config.yaml
n_layer: 17
n_head: 2
n_kv_head: 1
norm_place: "pre"
rope_fraction: 1.0
qk_norm: false
bias: "none"
init: "normal"
optimizer: "soap_variant"
lr: 0.0059
schedule: "wsd"
seq_len: 512
train_tokens: 203100000
steps: 3287
dataset: "wikipedia_en"
Each number is 500 + 25 x the weight over its row's rms, rounded and kept within 0 to 999. Layers, rows and columns count from 0. Numbers have three digits each. The size before them is the row's rms in percent of the matrix's.

# layer 6 MLP gate, 320x128, rms 0.141, rows 3-36, columns 0-63
101:477527482530524524464464500489490465514494493499495445490503427518517461532468497540497484512509506520485508471484488499476465472523495532523519515484475487500504479473496477537576483479495484
096:488540478483475493478482476513530492474536498550496530534499487479477525461527518525487471535495515509466488486494506492507483475521541507492486475511487460486538530524479468510488485458528561
102:534476489501503478532483523472494474482525473500510544461461502511487470490465468493489541534481557469494522527457495541493514519510489466498496485485461505513495523480482488480456460453495530
090:508509475492516483493515512527516473494483496511455498506526477512521521520488493481477479475496471456528467487497461552518510481503453499492526518543538521475489473528506500478511513565490520
097:494512496465442526481487422510525514518534509533529529475527466478512509513502469507460485513491518504493504520524504486508513526468482519506510551491532496508501459537493495512535546520483498
094:503499501518477509478507471492473498484464499489518481467476504541530547446484506527531481504486470524526505545553493500498529494550450471498531530508500489496544485482465492489519487480496509
105:443513509486509515520507502492506509511548480496490515513506485496532491493539484520507496542488455466455548506487529461526518491503508512509486492536498519484491496485493514511504489485525522
092:485503495469486490487467472489513521511499492483555516527488517516525501498467495490514541517547472480463498501475539495541540532519532500444478487539478518473478485485524548485541515554539526
105:499516505472551502529486465485540491457561539478528484504490546490475512484509469430499518476517523475491468503467493524527521528520425490480502510524535496490463501487477499471475471499526504
101:458495482500558529454525540507514485484482544513454541528489488477517488488528514469521527515503522501486478559509540518477460489460496518525533536519526531496454546493508543486472534511511445
099:535488475476466473501491505500502510452480503480461491501490468526550481506470499494503498466456452529516498504494517539505531491493504519459468525498506484505527515518480428471477499510538530
111:501504454509479496499482510470528474486484543477472498469461519509498471512482493488469510513545522534476486464510535513465470485489489492462519471423456503490462511516528514483509513505492519
101:461500540503506499519498493470512532458556518434476496498498533533480467475447528514540448510491490477493497531475521465560520470501482514504491553514519540513436518509519510473505513511485492
104:486487475518491497549509501539491544466449520530532514491494480514501501514484506542529463484481518541539518520521499515461511471539555476537487541483501493532449476543515488507505509488544458
102:518467492485421504503528464496512474526446479498502473528480476520500523466479545524492470513500520502495522487479513497514533454497483486499494525519489556469512518517495487492506507514541473
105:536493527517494523531481516528480476489482547459459503484477513459527441520488446497510485489508502482524482525505485503464472539487477498511521487530458453500491508471497480500526494476492489
093:479505513470527528526506525507506486506480495486479513502483497483526497475546470504419461452503475499471539503471516507485474523506532543542474469486508497515548466485498519486508541519468511
094:496517515498527522508476500523490523488511479512482522513481511500488452521519551477512474457462487461485490510467547484517535508467495457520473503531463500516481496544491508463493524521521530
095:503522473474483490519516459534500500519492495493454464493518510531548517516460505519528536521509474554530523492512478528544510517523463498460506508534491468491510513494464545500510505467502512
105:503488483485514502498536495521515515463514492519469507453485470480519486486519508489542492496486500478499516507555545538457546497482531533510507521526483561437489464538497537488544512484500533
101:511457487498436509468472490503454487469493463494531527498526477515453534508473519464530521471473530492481532490500504504485501516483496461487525488516483508486511445474467498484481502524485461
106:505499470540530416488466482518526466511534522486442482484502496478509480488554513479490500507470503488512552474507453459523507503480528500505533501521494488454484516501509509472485501482487522
117:516483466481470516482538434499440496508510522514501511497530478490526513479484511526470510488449528447459533506527485554535511503477481555477500499506457487492512492493495502491492505495460548
095:513528496519474506485492482510509482467489485516501538511522470505482496497471562475508512518536471467501509454506483461515486524457465509547511514544494469469516563518502467496538471443486505
109:469494498472526520512445510514479514495486525467500508529487511507534512509509500499478469516512507492536507510486520523474512472519501471464528531503505539523464495482453514518501523515447543
086:485472446494511499455496543515480487476511541537513484486521511514523513482482493501464458512517542466525493489499498521507535453483514508532511522461511488503478465488482518503535458525499492
105:509487485510483459500496473513450540500492526488493488484502460501519446501471509518519458479518469473488504507592495519465502538483532505460497464543484494482475543477517528526475507495492505
106:505518508500527509491501478469559477536553533500466494476540508487496515527503486487506452517506522491470490513507471510499465563546502509496497456492476478514478506498478516485546501502507553
096:508466520476513522471522492516507522506464474526491547465458476498466462499494503489511517494547483524513464513461509483468463492543440524503461492455497516478479462521502507501511524527497482
099:512490494541514534549551507480508506537497521511447466482515510489518513495551552491479450497458507472523524510477462493496486511511492523514512490512483498497521496456476474486496536467498520
100:498513519507447480499478509493493497506493510496518535538471534537489476501532538514469491527482500487473532529457529450514499497458469465512516489431468502515527500481519492511536509477536508
087:510479572531528511527516517506483519461475523498562519487487528524506497530474509489501472492503511461483484478507487482487460505494505474486464500480456491474437489440532476530542496504499525
094:461489436542466499495527494477493496509465517533465520521459518522460463480500467488485528458502543480524508490527480521446469493502510483499508511489489518494524498481523509511511520515539516
102:491467526513457538506478489547468520468491471484515468494514517506547484523501488525498513509472532512443520511496494492478499485488513539510516494504525522536499485519469472513432481435521508
# layer 6 MLP up, 320x128, rms 0.133, rows 3-35, columns 0-63
099:494446496505493523450519476506514509505485536493546545498484482496517544499511499517529506477516539488505450497504499473474517525515507508489458533540528523469453479473496496458452540544546468
094:511496526477525491493526506532464508473508482486510488498498509485511536483506463499498454550441524480470499535527522468505476497500457537484452466520488467486546558534516519503470485517500510
096:446464509490471517481481501543488477480475465507481515487522505494494479440471504529521512497455508494493459460516502538501472465535509507494507506485537496531474478541542483526475490499473474
098:477465495477485488462511467475528575471503462544460487487513471535486475546472524491478483501517513487487456513515488562490491529488479484525520497492536521471494487482475491471495490438478512
096:551487473490510463538507532504487463496511503473458463498482505469463466479461489492493510482549508490477530476510452530493481496493510504552488486476462473468478560501515479519493482492507486
092:459535501475483517482543537549508525508470463524500452521534489470490505527531503502518491478494505480515496505437485460503504480542561497515485513477523513516502520494534489488521509493529448
110:500491473524530520489476520489482539452460525457462494527435508511507495506514527526531477480476436471477509507523516497481532504489508480493495503522489459498480486469517518453459483482478494
086:534455516488505497552501504523485475515519507487467462479517469474469519548489513536523511533495511460531446542484521472508472485484488474518476554481475477480480482515511492527480484509492532
104:516515483497500491480491558493486490518486502496507481540496500516503485500472522495491453510470491558509503497532482487541443559500475523503519485508469479553483498476440531479469510509498465
103:473494537523458565498509500526502493504479537512509489509485496506512474537500452507468518486484526475516468459519502487463512499515519578539464474502504522521485474495480528487528474481472510
099:544528492527462517461472514490480486490499538501503485494513552544517503458493502498500487528475476565514449509512522510434522519478527504464540501513493486509497530498526466478484502456506513
106:522510471492476500511551511527499507481521513471504476545515502494469498488500454496494510474477466499501466458519497535502486494494500477447480529514474520518498459484495517437475508518549496
095:489506517558474509504520542491524556480500506534487479494544474558497514503522518508526470528472542495502511510520470506507549476496490478476471507505506489496484476503497463490482494507518463
109:503506498437517492485528452518499482515450529481504474471473536462537503467552489493478519502509546495498505488500484542496506511511496543488525505555517510503480535469487442494474527490509525
097:518455488511500495530535474497487500480486502505489524504500521460488495509484500503532494461473498510517543495485470511478519561525464463509496508487509475484522551481454481460483500515487464
109:512494506519532502485502512503458525517516555509579508530535464532499484463452485524494513527482482476491481517492515529500509546484454479496505568465496481508521490460474519495531478535528513
092:505490520452507501490496543484538524497532486521467532502490521498450569520477489506488527473519515557475468480464477546528449491502509509502525509544471495520495515494503468526517509524475461
097:477487512527550523483487449489511478521516482517469502511522464485506463462507466536489483476499510507481536518502501533481474512554492506532485464456492513462484462444475464506501515476509506
103:488528545478523522481555476502542515560514497506532525488497488518535469548535474483486561497502523491510487504531535474484504499494466526470479566453543507516466502470477498518493540485515494
102:509539552490514498491512507488525521533533544529492505509529546531476575476536476487511499518471510521517493471507522518482496512522525488499499460535505490517570533493533483555494516516536488
095:506492498505457492517457455478467511531525472521485507531560523507482468551488478509491511457499545498466514519476507468514459483475522502527512460514469454496537482481490507456491518504521468
103:476472484488449531504495496470499534447519481508522479535521475489423493513478492474510484517510485520547452539487505501483512496557470473464517485469522504525537507485501495487506488510524474
109:530505483546528464465458512457444511498470486486494459506526487505505497519498486540530443519524481485534463507469539521528497508525534523462548482484476511540538499490498516434541490488503504
093:514490476538499480478526486515512486491511486536527533566524500501448458536543523520509484505501471470491503505556463499495502515499519496510513477477499504495513521491525501506570499485504485
106:475452528532476501448487505456492468490496521508514515476548529452504474532511507524508443480500480470482469555495494470487481507514487501505510441506517486449488539471488513539502482472519497
085:465474501529526481477515524529521501466499507488516470484508476505509512467492520466492465537540512470508472489502509492482534480536454509500537526505513502523489521480515464479507481485499495
104:512509490518475512498464491487514508491503516500535481525495532491493509509487549527465474500534490475476518559488512477512528492506467509506501494429457466457505496522480486479515495474506530
107:537529481512474529509476492529471461482535458463520496521458469498521490480523523497508516502511494495495486488524511516485513443540481549508478484491498517501487493551540552525486464527485491
097:529545538490499493479497507471508516513484509515481511517519518524515532501527486511504523502511532546520512467500482486494476531473471530485494462464512509493448480523453488467535452497485541
097:528515532472555530487517462498475496451480426541492487530491535481513504489520555478470481504451504502534521545512507528495507526477521475469530480464508510476491470504488534532495443516499435
095:505501509507464487556515516540479470526524544475501502545509517523502522555530496480514513473556491505516511500470511523492511536519498496494501509528498458505510531477477529501526447477508469
083:503517522527503495471513464519526519521526507466515556505514534525513486425473512503509452519505524527504461512464490469519535516485508475470547461510500487543541496483524527546503482480500481
096:524567530446498512504521477505475526488506517502508502485544567509536534547548517504506450485492550535515520517501534527501526513518504479492532479491541483433495489493528480499487500517488502
# layer 6 MLP down (transposed), 320x128, rms 0.126, rows 3-35, columns 0-63
099:499475455540504533489528492489503483513502461494534517533483475536515518496525499523534495472504492546518508505506499525504500440516474480517489509507472542435485465486524539497482511492551493
100:509499515543451500500526541520538532529508503515487505508532488500500499509485508515470569458481463492503464504457504506500485517459525514553529541539527449504534507523469532509500522474523513
097:463489505478517516542491461524470494487459484489507492475475489487499532543497456549461469465477476501465484475501515501554520505463434536466504507475478491525486494500531507515528495498484512
091:510502493476454497538475527525526480510542524459471495492532527469475489470458494491504478478505507511515512484482513487504515442497502486443490519549524502498524470532496498536462510505512482
101:506492528542447472511527506516487512515531479518518460443504487489527496511519470541461479507490505511515537544492477496473511514464454483506487508528521442526535484524470504499481506504476505
099:538504508540491505536485513519488450507509493537484502442509482514515508502519510546509481509457491478501480530483458517513492502541439453500508494457490500470473492537484496537475454483485464
106:507525482558503540498523536496447516482464540484499520454567512505470493476499534513470513506483513496463515510516528510514550488501479470480513509510534475505499488447510473473430455491460475
095:418488507528471531528478503496502506556528514472516510499518511503485469482532468495513490553496521504474486473508536489556512478507469505482506505525489473486547477555516519525476503510477471
099:547490475495473482501479479506450529518466519508511528473546521464484527547491518486514524496423478492507489511518511490487492531539503484499535525492487496503500503462458486493449487486514476
103:495495494477509494527527538475508482478506501528533483454486527512542520532476511479464502457499480500480503468523516492528497480505488491505503526493505527526509511497490493510459490471524527
098:531487442520483495489505490501505491508481475509509512520451455484480514501528479561531500503538490482476493513493483479542484467470501489511456501520525501514510514514460506493481474524531520
101:530529510465505483489524545479496528468496525505503500495534471551511486507495513488525540484480469498528479514479488476509479491503540528559486505537503532485513480509480505499509483508545504
099:496452462494477521507485532480526481502469520491518506534469485530525474504497464492502472483528546543497534539504483530498488505488487491489455437519461486500497531506496521476528514536497493
101:494515494525483505463502523500529532459543532487509488497468493520471527504471518515506531512513522489508440502525517548489486543481474508518502489500493530527503484493491489534494511497486506
103:495509498497484462511520539498549461507512520507465509509498457518499482494497501506480468522504486510453487489495489502509492485482517492524489490521550513504485507466501505493515517484517513
101:505484505523539533522508504487487554472499558493510530499481518514496515499490515491516481517509474466489500489487479516502569497484487496502493503450481516480501481439510479478494499437484541
099:508478510474528448531495509520489499505517526481523516453495492513541519500522537492475482453525491507454517486475490529482459494448476508525484507521475519547536449485532479486513513526509483
098:504461502490537519523496527475507469463533503516531507519476482458495477498479506480481533482490535446489499459510507526507440520447514518501485524505435485501523539531496494479490489516497502
107:501500504500491506502497526493503537535504513505530528511467487523543469525500478486508507474481511517471468521555523479492476458516484508480476575431504500471456474497488496496506492464473478
108:515470479515531500501500509477506518462483496497536498536491470517506531503484498483500513485486491512507512489489481464467518493461507517482447482531531487547525495485491520552522473499520452
100:490502465487498534500501499517487554531493445502571507540475495470495509452471529482537499482486510526488457528469444498541568516499521509512502475517479489548506464453482551473469532478484505
105:525476494499516461479469520487482493519482525477482541467508460519480514488508486524508487513540507475518520475510508543523499543521455507475515512505549509486530512468488484518480496489515503
102:490515479486504525524518500510468502472488530539504454523538479523527471448491478487453516465477465520499545476516518516499477526513456502537519475459489472493507480482466499516513533510478461
096:510487481510525513523526516480503514502460509486489520511499531526468506471500487520488462489509506457495494507524545389502519511500487507510519499518502488429527533483479520497439531523493473
100:462467504491455515505504483496479526493515547494524489494532493543497516494460507499527538533517515514559540485512503493503466475527497500471472459509498524469503463467446509530485501495514499
095:493477533542497528492473489515507486447507507504525476526505517488561466500491437527495449504462489473510458529466446472461502489481474499460472520498467475531498495539521456469470465501469470
097:470504510507514492502513485511475528500500513506488502476491526498489546501480440458486526502507501500518554504524513532527478509484468474498537521515495493515510461510500545505504536464423463
096:476521503561443457459519496498511544489471486505533534532484470497506533428498486506464554508514524524516536456466512525512501474503548466507509494442527527535499510459493470546472516494506510
100:497486525492464445518525510504500565471480507547460500521521518499497505526525510497476494520475503476534510505549474515527480488453536488520479478451524498484479494526503519521503498469493521
098:514479456509508532521510488546548538498487501499484473509456513529530561507476481510486560499516471507494486521471496494509565504513525476479479532484510474489522473523493506444484553482531537
097:539526510527462537532474497481484502494490483499487535560510476478523515500523497498544520500524497482476500485537472501535508506546515539491486481536535487523482518484517496522527492530508420
095:480532534506542522501510455511491531488509471513505466470505507497512557500489505519481491497510484514495527491536508478476532472512518515529490487488520485531557500510471507494536488526504544
099:482478494480498492574507507480522463517485529483522470492488468490518488496528535484456487463504504504529498511525469489459491469474512479530522479536443506537482548524514535467487523436499522